config.toml
num_hidden_layers = 12
hidden_size = 128
num_attention_heads = 2
num_key_value_heads = 1
head_dim = 64
intermediate_size = 320
vocab_size = 19644
hidden_act = "swiglu"
norm = "rmsnorm"
norm_place = "pre"
norm_eps = 1e-05
positions = "rope"
rope_theta = 10000.0
rope_fraction = 1.0
qk_norm = true
attn_scale = 0.125
bias = "none"
tie_word_embeddings = false
parallel_block = false
init = "uniform"
init_std_qkv = 0.047
init_std_o = 0.047
init_std_up = 0.047
init_std_down = 0.0297
optimizer = "adamw"
learning_rate = 0.00549
lr_mult_qkv = 0.4
beta1 = 0.95
beta2 = 0.95
lr_head = 0.00744
max_grad_norm = 2.0
warmup_steps = 374
schedule = "wsd"
decay_fraction = 1.0
decay_shape = "linear"
final_lr_fraction = 0.0
batch_tokens = 65536
max_seq_len = 256
doc_mask = true
train_tokens = 252800000
max_steps = 3858
dataset = "wikipedia_en"
Each number is 128 + 32 x the weight over its row's rms, rounded and kept within 0 to 255. Layers, rows and columns count from 0. The size above them is the row's rms in percent of the matrix's.

# layer 8 MLP down (transposed), 320x128, rms 0.139, rows 117-125, columns 0-127
size [ 95 116  88 100  96 115  96  96 102]
[[180 168 131 182 155 180 159 108 159 130 103 109 131 104 103 132 105 166 188 153 107 106 171  88 146 168 177 109  75 102 161  76 138 107 103 144  74 155 160 152 183  98 185  86 150 137 163 125 179 138 134 172 147 154 163 166 160  94 117 132 158 125  75 154 150 109  82 107 162  88 150 148  99 153 152 118 127 188 140 147 188 157 161 127 113 130 161  73 107 181 142 168 103 131  99  70 123 126 131 203  96 106 143 111 135 193 146 166 109 147 126 135 117 153 103 124 115 150 104 158 204 137 121 135 135  88 120 173]
 [157 121 120 156 110 131 161 103 150  80 115  85  70 122 155 175 118 125  72 139 153 136 132 126 119 122 109 149 159 151 147 126 146 148 152 140 140 160  86  93 123 120 146 101 158 112 131 135  95 114 151 125 158  91  90 137 122 188 108 137 131 134 104 132 144 107 114 102 107  90 255  85 124  91  91 156 133 140 115 110 136 152 108  92 125 119 115 120 148 145 134 151  82 129 105 129 150 128 173 122 120 127 183 155 106 255 127 113 161  90 129 146 148 102 118 108 156  22  80 139 151 106 155 109 100 123 126 148]
 [ 75 130 166 163 145 109 137 163 148 106  41 151  42 111  97 110 118  97 124 112  65 156 102  56 101 104 131 108 159 177 152 140 122 127 110 118 102 107 162 111 124 177 167  87 147  93 100 144 128 144 184 189 194 109  52 147 118 181 169 120 135 107 122  97 165 136 168 132 164  80 150 119 150  94  79 188 115 202 122 105 155 163 145 135 147 147 123 127 154  62 148 109 123 124 114 123 105 162 134 132  98 148 118 108 140 189 134 106 103  53 131 122  93 137 111 156  78 133 149 127 131 139 115 149 115 139  98 160]
 [152 102 108 107 137 127 137 105 128 113  83 173 166  42  91 104 102 134  55  99 122  26 200 119  87 138 138 177 125 130 106 118 114  79 133 114 102 130 116 142 164 133 179 104 186 146 126 140 160  91 162 129 134 110 192 106  74 155  77 103  76 177 162 102 143 146 157 143 180 148 130 169 159 129 136 108  99 117 129 106 139 149 117 145  74 157 101 168 189 150 136 151 149 121 115 101 164  74 126 106 138 140 179 118 110 172 103 125  98 147 100 200 134 143 122 154 129  71 154  92 138 114 183 130 140 118  97 122]
 [165 156 156 123 174 135 123 101 123 144 110  86 121 120 106 101  95  76 177 118  93 148  99 114 142 113 135 141  46 164 165  93 150  86  84  77 126 108  64 141 130  64 142 144 132  89  90 185 157 113 142 156  90 142 101 144 122 135  29 152 206 127 155 103 104 141 124 103 127  73 154 182 119 125 166  99 159  85 128 146 197 168 101 122 136 121 153 132 138 174 129 157  66 154 190 161 133 168 159 160 156  91 136 104 145 179 132 146 116 139 167 130 138 145 183 165 120 118 152 135 118 140 181 146 123 155 157 102]
 [134  54  99 156 124 125 104 163 113 163 121 144 125 139 135 166 189  96 130 130 160 234 129  99 100 151 150 116 132   0  67 169 184 124 118 140 136 170 135  78 114 156 144 135 111 117  67 168  86 110 101 175 101 114  96 128  84  94  95 122  96  90 156 129 102 164  91 124 119 101 164 132 172  68 107  81 139 132 150 129  63 118 139 115 136 162 148 129 115 110 123 120  90  96 168 164 157  67 123  99 134 130 147 160 134 122 158 112 154 126 111 127 121 144 107  76 101 114 172 102 173 109 112 118 156 102  98 116]
 [163 195 129  92 129 142 143 107  89 184 137 142  86 120  87 147 160 102 118 122 138 119 152 131 115  95 138  76  91 165 183 109 179 122 169 124 134 149  41 165 153 115 132 181 122 185 128 119 115  88 126 108 111 114  93 113  97 155 121  84 150 108 124 136 164  64 145 133 102 111  37  54 161 121 173 100 140 105 160 146 111 122 124 137 128 158 117 132 155 100 152 117 178 112 169  64 128 118  60  97 187 159 134 177 170 146 141 148  71 122 123 126 117 208 134 137 115 161 176 109 136 129 146  86 125 111 126 170]
 [102  96 148 145 187 175  86 140 178 118 146 135 142  90 123  88 165 124 147 156  68 150 102 150 121 112 159 191 138 161 157 112 112 176 129 144 119 156 112 113 125 115 101  95 145 115 169 102 145 161 107 108 121 131 186 206 148 105 146 113 138 185 166 112 152 186 109 124 148 170 101 183 131 161 104 144 135 111 140 155 112 158 110 132 172 144 134 140 122 161  62 107  92 155 155 121  89 166 139 148 160 131 112 117 163  36  65 102 170 125 111  68 187 106 179 148 164 164 138 154  66 164 173 117 123 127 119  68]
 [139  73 124 129 103 132 170 164 149 130  83 161 151 106 109 148 135 125  89 116 212  87 122 159 130 161 157 135  87 145  97 132 163  97 130 134 159 155 131 152  93 126 184 161  85 118 121 161 111 114 140 156 104 114 163 144 136 147 120 156 154 144 126  83 142  93 116 111 186 135  51  83  98 136 109 159 169 138 155  81 109 106 160 118 147  74  55  91  30 120 124 124 145 147 147 119  97 156 164 124 154 147 159 156 157  43 162 102 185 125 125 161 136 134 132 146 188 148 117  97 140 107 108 138 200 117 206 147]]
# layer 8 MLP gate, 320x128, rms 0.144, rows 118-125, columns 0-127
size [ 94  86 101 104 103 101  97 102]
[[140 116 135 120 107 152 160 150 136 123 106  96 121 136 171 131 129 112  88 156 122 153 102 144  13 148 167 158 173 116  93 172 165 114 150 115 176 123 136 129 149 164 188 102 114 164 168  96 136 115 112 127 220 172  77 115 100 187 126 123  74 112 166 123  85 128 153 105 105 120 112 120 137 145 131 167 131 193 115 102 145 100 138 130 143 122 128 173 125 120 142 154 130  47  55 139 138 119  96 121  88 122 130 128 160 122 179  89 188 144  92 149 108 100  42 128 143 164 177 139 137 127 111 146 176 147  62 123]
 [110 103 147 173  80 148 115 116 129 152  78 132 200 158 150 151 104 111  77 149 101 148 161 148 101 137 116 130 190 183 127 141  90  98 157 116 156 130 144  42 172 150 156 108 108 172  48 114 135 180 153 128 120 180  96 121 146 135 112 165 134 160 150  66  91 166 161 116 121 110 144 111 158 105 106 135 131 128  69 119 151 209  85 104 125 129 140 163  67 164  79 126 143 131 115 107 162 130 160 100 105 115 103 126 189 191 229 120 132 125 104  87 123 121 111 135 128  90 149 113 146  99 131 140 168 144 113 161]
 [ 63  87 199 157 165 142 153 129  94 152  80 126 116 140 117 147  93  94 139 146 117 141  84 176 139 148 167 138 237 160 174  84 163 133 126  95 106 149 129 129 124 117 115 174 175 162 131  80  82 125 137  97 125 100 136 142 171 135 140 206 111 197 177 137 105 105 165 183  83 129 138 132 114 139 147 135 161 157 106 135 100  97 100 118  54 132 110 115 158 108 124 112 159 163  55 127 162 158 105 151 141 154 135 118 129 167 161  98  98 173  68 116 144 130 132 101 146 125 154 132 162 108 138 158  83 104 119  62]
 [ 70 122 136  85 107 188 142  99 139 170 120 140 114 105 120 132  77 118 138 123 143 131  88 104 178 135 173  41 189 129 117 154 167  78 117 151 153 155 151 146  80 183 109  96 145 173 149  86 137 199 116 147 103 151 137  83 126 117 158 164 123  58 124  85  94 102 106 146  83 110 127 108 147  86 165 221 158  96 117 133 114 171 119 117 130 109  84 157 130  87 138 121  45 130 115 163  98 145 141 117 138 166 128 187 147 127 133 127 172 119 147  81 122 161 157 126  99 104 170 158 100 110 143 135  56 138 110 142]
 [ 59 151 108 187 165 123 117 171  93 147 131 116 160 152 130 154 137 101 185 109 106 147  75  87 127 120 147  99 118 151 129 127  61 130 145 127 125 168  86  82  79 118 134 162  93 100 130 110 139 129 103 120 122 128 141  86 141 151 124 126 151 124 139 124 137 192 113 151  93 176 165 116  95 103 202 134 138 147 123 112 140 151  94 155  84 117  63 185 121  94 125 142  87 123 150  57 140 103 160 163 181 134 150 143 118 163 191  84 131 149 125 205 156  87  97  67 144  97 151 159 200  87 103 139 148 175  94  77]
 [119 143 146 161  98 163 143 108 142 101 149  42 191 113 118 116  85 201 136 156  78 113 120 108 111 164 141 142 193 133  88  96 153  96  93 108 131 112 138  93 123 160 113 112 125 130 155  83 136  86  80 123 195 115 105 120 138  83 106 230 104 151 107 146 120 179 119 138 166  90 151 120 110 129 165 106 176 196  92 128 124 121  92 127 135 165 125 141 103 136  81 145 115 149 113 160 168 140 197 167 156 134 123 135 103 170 136 123 121  90  91 123 170 165  95 164 129  79 176 143 117 105  98 159  88 150  97  57]
 [139 132 178  71 162 208 162 108 121 172 132 164 198  82 135 164 144 111 137 139 141 143 109 100 163 111 155 114 166 136  86 122 115  62 156 103 111 148  99 150 132 165 168 198 157 191  90 139 128 138 126 157 107 139 173 119 110 120 120 146 141  84 116 149 154  92 193  73 111 144  93 109 175 116  85 118 146 133 118  97 140 100 200  42 112 135 111  91  86 117 162 119 182 162 183 102 163 137  80 165  81 154 157 128 120 116 159 106 117 114  86 100 132  84 139  95  97 137 157 133 161 106 164 166 114 134 141 148]
 [ 81 160 148 136 123 121 115  93 109 112  48 148 125 155 139 156 150  74 215  84 120 115 138 154 156 114 146  97 130 167 118 134 150 108 174 116 102 157 174 145  84 165 162 132 114 180 113  95  60 175 103 131 129 177 142 109 144 153  78 139 137 149  92 140 112 131 151 185  60 160 142 153 148  56 165 181 135 131 131  95 190 126  86  95 105 120  67 142 125 129 179 181 126 119 106 120 109 148 162 106  61 106 148 164 154 126 199 106 101 104 123 125 135 160 124 159 105 101 179 125 169 168 141 137 106 111 107  95]]
# layer 8 MLP up, 320x128, rms 0.142, rows 118-125, columns 0-127
size [111  99 100 105 107  96  95  99]
[[197 149  76 129 173 112 115  75 114 136  38 136 128  86  75 104 181 137  82 171 121  85 156 118 134 110 111 156 124 136 140 121 111 130 146 122 135 189 117 106 121  97 123 107 149 106  54 127  76 126 200 105 138  90 109 134 124 150  93 140 100 139  63  96 124 146 124 138 140 166 163 144 119  34 123 107 161 146  72 134 132 127  91 150 105  82 115  91 168 101 170  98 110 176 184 123  80 114 147 100 154 145 134 132 128 168  83 132 103  77 162 146 133 153 149  67  96  69 105 174 141 115 139 107 137 125  99 101]
 [130 159 103 100 139 105 137 129 135 134 128  82  96  69 139 114 203 157 139 123  80 148  83  91  98 122 107 195  55 127 118 134 129 129 104 145 146 146 150 143 120 151 123  97  76 126  65 132 179 145 130 104 202 118 130  98  80 146 171 130  90  92 118  99 170  99  97 122 101 151  95 151 131 151 124 179 101 133 174 182 141 112 150 127 130 119  94  71 181 117 176 168 120  59 177  92  93  81  64 132 165 123 161 119  76 112 119 119 202  92 176 181 141 112 143 117 110 146 156 169 112 101 129 101 119 100 110 116]
 [140 103 168 189 116 147 126  63 115 119 147 105  92 128 178 145 136 118 131 130 132 178 154  67 150  93 138 113 129  26  98 128 149 101 109  96 127 119 133 111 216 121  80 222 178 146  65  94 143  47 160 163 130  88 177 143 121 115 116 136 107 154 159 129 134 174 149 127 142  85  81 139  68 152 115 112 136 117 138 160 115 148 117 130 178 176  77 107 143 143 145 134 146 138 159 120  36 143 107 118 123 101 141 173  76 133 132 114 148 106 115 139  76 108 131 152 144 148 114 104 116 122 123 121  90 154 137  91]
 [ 95 164 170 115 134  91 135 101  68  90 120 148  68 175 168 156 109  60 108  59 138 145 136  94 113  76 152 129  70 123 178 140 161 111 120  99  86  64 129 171 158 126 155 112  68  59 138 166 127 142 181  78  66 133  88  94 120 125 110 119 123 175 147 137 130 146 121 104 118  95  86 156 110 144 126 176 113 135  97 134 137 184  77 141 201 157 130 115 172  99 178 173 133 139 147 113  96 155 107 135 115  71 154 128 135 102 162 128 143 186 102 147 136 136 117 152  94 126 130 115 138 121 147 181  92 153  95  81]
 [173 156 116  97 111 118  84 137 215 126  85  73 132 122 129 145 128 146 134 209 135  80  92 130  58 147 140 153 170 150  99 105 168 119 124 130 145 140 103 112 170  73 127  90 161 155 117  65 149 121  81 128 125 146 132  67 177  66  87 166  77 139 149  42 138 142 128 188 182 131 138 122 148 128 118 124 123 132 104  91 183  99 140 139 148 135 107 114 114 117 157 118 141  84 142 145 188  78 175 154 134 127 108 119 104 102 141 145 110 186 162 101 133 129 151 194 112  82  82 130 156 155  96  88 142 123 154 117]
 [184 111 143 148 177 150 132 122 128 105  91 104 106 164 165 102 144  67 110 158 149 160 126 128 147 114 180 100 122 150 185 124  52 124  71  98 116  88 184 134 161 107  90 108 153 135 169 112  99 107 161  83  84 123 120  89 181 101 137  52 191 118  79 144 110 134 113 138 101  95 166 173 156 103 116 128 107 134 173  73 161 140 104 128  91 102  84 131 103 149  90 127 138 140 205  67 148 131  84 119 158 153 158 115 117 156 117  99  91 145 145 115 146 146 112 151 117 113  45  80  75 136 155  94 127 117 171 155]
 [139 132 165 147 134 121 215 152 111 145 123 135 142 142 179  89 116 107 125 127 178  94 147 141  92 125 107  77 141 149 155 160  87 154 165  68 122 150  84 145 144 101 167  77 114 177 169 131 128 116 118 118 104 102 146 102  97 128  90 111  90 115 121 145 126 145 147  73 133 138 132 113 173  68 116 152 115 143 136 142 175 131 112 120  58 119 142 171 153  31 126 117 139  70 170 158 106 141  59  68  51 132 154 105 101 128 175 110 163 113 110 135 132 124  60  96 100 125 132  61  96 175 138 128  76  81 132 115]
 [138 137  41 148 132 144 128 139 126 132 150 151 114 130 112  87 115 116 128 103  68 171 161 163 131 132 109  81 129 112 146 122  79 162 112 131 132 126 161  97  63 154 104 108  75 200 143 171  58 142  82 129 170 146  92 103 168 171  90 158  82  83 107  50 128 172 130 127 114 140 109 144  56  94 145  78  72 170 145 122  78 108 194 118 107 118 114 120 112  94 125 105 120 175 154 126 163 104 101 118 136  91 152 190 136 132  93 147 141 126 128 116 157 138 166  72 147 154 138 187 112 136 115 159 185 132 146 175]]